From a checkpoint of a small transformer trained on Wikipedia.
Architecture: RMSNorm before each block, rotary positions, untied embeddings.
Each number is 500 + 25 x the weight over its row's rms, rounded and kept within 0 to 999. Layers, rows and columns count from 0. Numbers have three digits each. The size before them is the row's rms in percent of the matrix's.

# layer 10 MLP down, 64x256, rms 0.187, rows 0-63, columns 192-255
093:467504474482497471494500469482516494472505465485466508525522500479538525499520487463501463546555564477441526502521465505556503479501511528518525500505473517468451514492479517557500514483488524
095:466492516481497471485480531511505503461514489539509436524488512504503501506484483496518503531485528501487481566509452504485508536475491491507555534530507515500499523503515542461507527528502493
093:515475493496495505483507484492479535459502496525510467485488499491529488521485486504516512449462529523498497552519539490466484499507515518502468503498486509508483508524470493473529485512473497
090:506515526535479540512482503498500475476493511508453546538486470527481511493499463530524502501515479499468484542436518518499548478552519512506551569484545502450508540493516503524491528527472528
101:468510500486531534517482533513504520497526529461516533543478500476499491542530478493500491471516495478544488503512516481517511516482506487514465525502539501492557496525552545507477505487536502
093:512493480537503458504544436495494463531498479488493548487517509483535491502510481507512489531451479488467494454468476478472518491482501464482473511499457522483498502464521520550522493499524499
100:493495539497527479481518497531478501495493500489496489514460568462496543511520573475453465494471493503460541459495509514490500466498468519499509476501508471528505499515511492511488496542512521
093:502494509443488513507510525473533500463443496490478498497484511494469490533489472468494517503495491513451550522490502511539503495500477520525514465530518565489465473529511493522532470539519500
100:464439499495534499527461469477501537487468562487506525516513549541485479506551523523478497520513474483498515460471499469485503495531526489478514487508495491505530502525475476482507522511545493
100:508475488524490501515532488505441483524497547534518475518528523545479516441515486516492492509484518458498493496549572456510469529543485499491469499507502451528490550492428479515516509503484518
094:524532530464447493516506523513487476490552502539474474491484474525475484537512453524489483536515460492493539547537498513490504488469515485509507505492544507429463488510480478518496505498507473
098:528472490523531483490498499501480518497468507523508515463532472508481497538456472524427494514528491529451537526522516482499539466469497493557509533531440488475473495517498446480506510521428492
101:522488496470482493505506486507500472513470485496513504481488479464447505469494458435510444526521500502524496545516515471485462508501511484537454537512508530518501509497462500552512505504471546
099:518440504520488533498494464469472499511464488490497492468538498498488510452495522506505517529520545490500527512486499492470500494476533481452507486504467507478508513512541514515504472539504485
108:526541533531441442501479521503436488490518564521492494408473522494486491509537516487509476453502489481495476454499485519506496527479519483533541531504434483446482514534529535524469550501513511
095:499513508546521512510525518507466490528530507512533515490533490460536486452538510454480551500520502532514444493504490513496500538490525505492501531490442520526518496508514507513498538533524493
093:507478498484511514513466553557475466480532482496523546472516551430498468517519536521521498466516512483503530487483555447537488521512530535440478486531470515511478502452475524533519459524492504
099:508540533530492528468488475475493504491483466437466488497469520526476486541525532525517494456489497493480476518512470449513468507520483495464511501463491519534468483494474487428513500518496512
107:509497452551496554487533476528549489534504478435526462513472491491483463499508473486512532459516466477528500477488501482504506483489531483467506466468515488500521504514513458506497510483507511
094:537516487517530480487525483521461485455508522493463523465492559511490549543497486498502507549471475493521496498522519519509505505497487488505509485515530471453466522509491488522485467551524499
091:512486476534463498568501477488530499492537497537496490493492523532504504564470533502482531499494492472494490530426479448492498500487506429514514562461516471469487457543514495481518490517498457
105:545491501502494504501448519491503491518493486478503494508510484443523541525534492480500481479507483526534504448519497519445508494511469468543498500540501522499478489537501531486499485520463472
106:520488518507496550538511484507516510462499477510504496497471483510490511467576460522484519511502513541491490535503492501471484546549460465503544551513494483526526466499475506466519542499494480
097:506518494477430506497492497465467510488517480486466518491437509508486515498458523493534516540553452482489517502456517509515474520501498556454485458506495469469509558443481484516536511476500486
100:478520556487459490489527486493536511514473452553481517490535502514495511438506504473457534546517479491512470507512524470486554489507524500495499485486437519486506515509469517507549503528564484
096:510465479501481497479487489472492495511494474518454551530503512476483477473466500465462539489463511453513505468502539508493461449484526513504488526527490508513484483506478530506493486506491511
098:460471460499536502542522446507509507538501481538547477497515487484517502522500504505476504510471458504514532538558518525493502534519502532509485519513508494503505503512473488489519523487480515
106:476509471511497503527451487527529514505454515469508482504519535501533521523504484494535457458496491471477502425495484483518474473520506542449510498525482488507563513473535500525481483501505511
116:468533531495458486525488510467490510514461501514515518531515492506491511547530483492476506483519488504500536522530533490492433546522471474477480499491539506461527518488499459470547510554483505
105:524493503448526489484525462514504466528486504478476523489490464509457483479493500497523519450509494505509531470519493436515525551519516506507509540527510548484517451473527490490492541503555518
109:545497503495511497461496501547498525518490533522478481521510519546522452452466539504524471463516500520469488462476506500498519507483534474502537504487527554479516520529477487490472490487503491
101:531500539508512463501512530539511499473534533522529497521512528471494452518511506478524493501519532473448507529495531481514513529476490500461482515494504538518467502426537488493534480493488505
106:530486507506514524525525460483493535513523471480464522552502489496525482488487492517473480494492549502484499465524448480443509467493476500514529552504495513506530554515474516467499510504520486
101:486498489489471526507499518509458476529506512494519480481488507514492519464492475522504475485503506529483508516474487464531505464547484513465498473470519509478455492502488512532537511492548489
103:483486527467506488483456520479486471535466517492502481511527467469469511557481525516537530529497507540511480508512502503525507483488518553504478515509523462485525510480480481502472534487481511
096:477481500495506456509545497514499505448505498494500451505511522526438488496525526510416542523515499462530497516467491475529539512496552482527501485494504487501506553479530514513538552512505457
099:460513481522500487499518539508510500511542507488544507471454491491538507527520515540481486481469518466510500499510514507477497534502512504466505505524498477463469493506497480509516548484487481
113:495539441498507515519465488524510483484541492525467539537507544468505516460495491464489516486541445510484456538495473450509535469521507469506498493440494483519506474466497509487469522521469509
106:562498525509470474505533518510561491440476485497472525531498499494498479498524486478520456508501493524500540497529493481517491462443474522479493517527543453468490488489497488504533489485505522
099:503512483463488481521498522451503472528514463512500484499512507508465514498509462530503498518538529504469527520527524501473519504491458518470465537519465486482493512462483498513502415508532471
095:474472491440521504486491482521486489533469480499471488505520539469516496466493491488540536462481503477510535495530513503521520530469501519493504487489498483482482500481530470497517516453494455
092:524513505503556511453516494469516441502526495503493548493523525505500479521485490499480539481529578466530492509513534496505463518464473544490461507493533502534514460527505497499460494490502516
097:557523442528480500484503485496491484517508497428489523496491497500486460479496460479532501447477514527498535469505464552467475518518533472520465454543527498495486518499515480485511534491475496
098:512522510529484476504518517523464537523506505553497450478499494549494473474492517483508503515506463451497470513497494539472480485522507490523507502545496509510496507501500453516491474483479470
122:462509518507523488521490465493453463499457512501504514480478521523512503501498499521517519506462501507510518488528519490467512526517520519485475459450489487522482474494520498474489462511504529
101:488499503539492474512506524493444482504499508477563507516537511546528468524506528553516525500480528503479519487499506455501473497486490540505533521464492450545488501499545504517477545516515482
095:469481489492481482507499602511526500546478488496507484524510501474499514504531500539483499492535548486506495502521493531530504474541528476515491481515513466515510489513509518516480494473547509
104:491507522503488487501443493475509521494479505527494481503516488487548511514499488557469498476489490466504476536504502539517492510498491520511582480514528503546510511492508541439494503462496469
107:461521514496496506482493509480477482511507488503513527500489495496527512550522527501513489506527508505519476479521478486469453521518511480532501515528504545499491476500524518519553547500514532
103:505527486505547443502488502503501489519510498482466459488537495472497505462537474525474467466524498484509467535512507492511505478523503504492496519555508514497503494506509489502491439554485474
103:541465546475506479504496516507503485477487514486526466489542533496541562481505512490484530452505461468517476527554540515490481508479554485480508570472490494536508531455534456457527484496479512
091:507470461483485500504522520512480494490484491529489493492522504471438504490499495512522452490506526572463518432517489512491481486513494499567500566475505512505489528524476479519499503536507476
098:494518529490510489491462519491491504487502493466528491525475527539501535480505473491514500520467536488490518499503518506497505532509523533533449508491492505472503460470517488426509524511518547
098:469523489513507539537521487504486487480530501523478489561513500517511485464512509513484462479482479477502500495457516477514475461520484487505507517507525489483540458508546497489482509478487516
099:531457503521524486494506475432470474495459553540448476499499501491469519493512502555447471484509501487545524504479494488514493520498524487473476522476492490510546541510506490468444496497462487
100:458479496530492517533507458504469456528466477550510502522525515474519497488543507492517496512490528484474516517486549494477545473506524513489495517511540522501503470470499494520534502533507523
103:530515497480529521548507504488530521466489494516536494500482518512526453455494472477474467506502520495455491503501473499514490470523512479520464506498494523530496496516493513556490540505473489
100:523526547540487520554499485532505515517528497461501512515519517519503532500488509514528531489548475500519516467475485474492486495440529485464515519461528509463520514510534525474485557466560466
086:491508458513513526480487460502499515470464508495554484510446459469493521482498491526524462507510511447508494529498509482498512466490489478475479491486520544507497501516486495530483461509525499
105:454501525493493518517528496487500475512482548476513473464501522485490491507521519495557520539504511509485487467502496549509467517531479525483457498496498505493474537488496509475483515535468470
100:446478548506491472506515483501464509517496464490470486498492485533478535518530491517492476511512539487489505512569511511498472566504530539532502510530495483474512509502523490516505493463496519
095:507443472492459504448511494481501556456479448495550535530534539503470519481480484510514520484535552555501521545514538492491482491472489478494472499488514498454516471539466448520526510506486412
102:490491529484498509520453501517481506513540528480553536513471508472497498473485489510508515528501480502480522494503503514479479551539450529500505506501504455521519493507492453471470469523499449
098:551497489494522531544481542497420533501505485493496526552501479504504531490508435510499471486547556520492525481482487559499456516482467503513492481527527497483501512518485529463509508531463518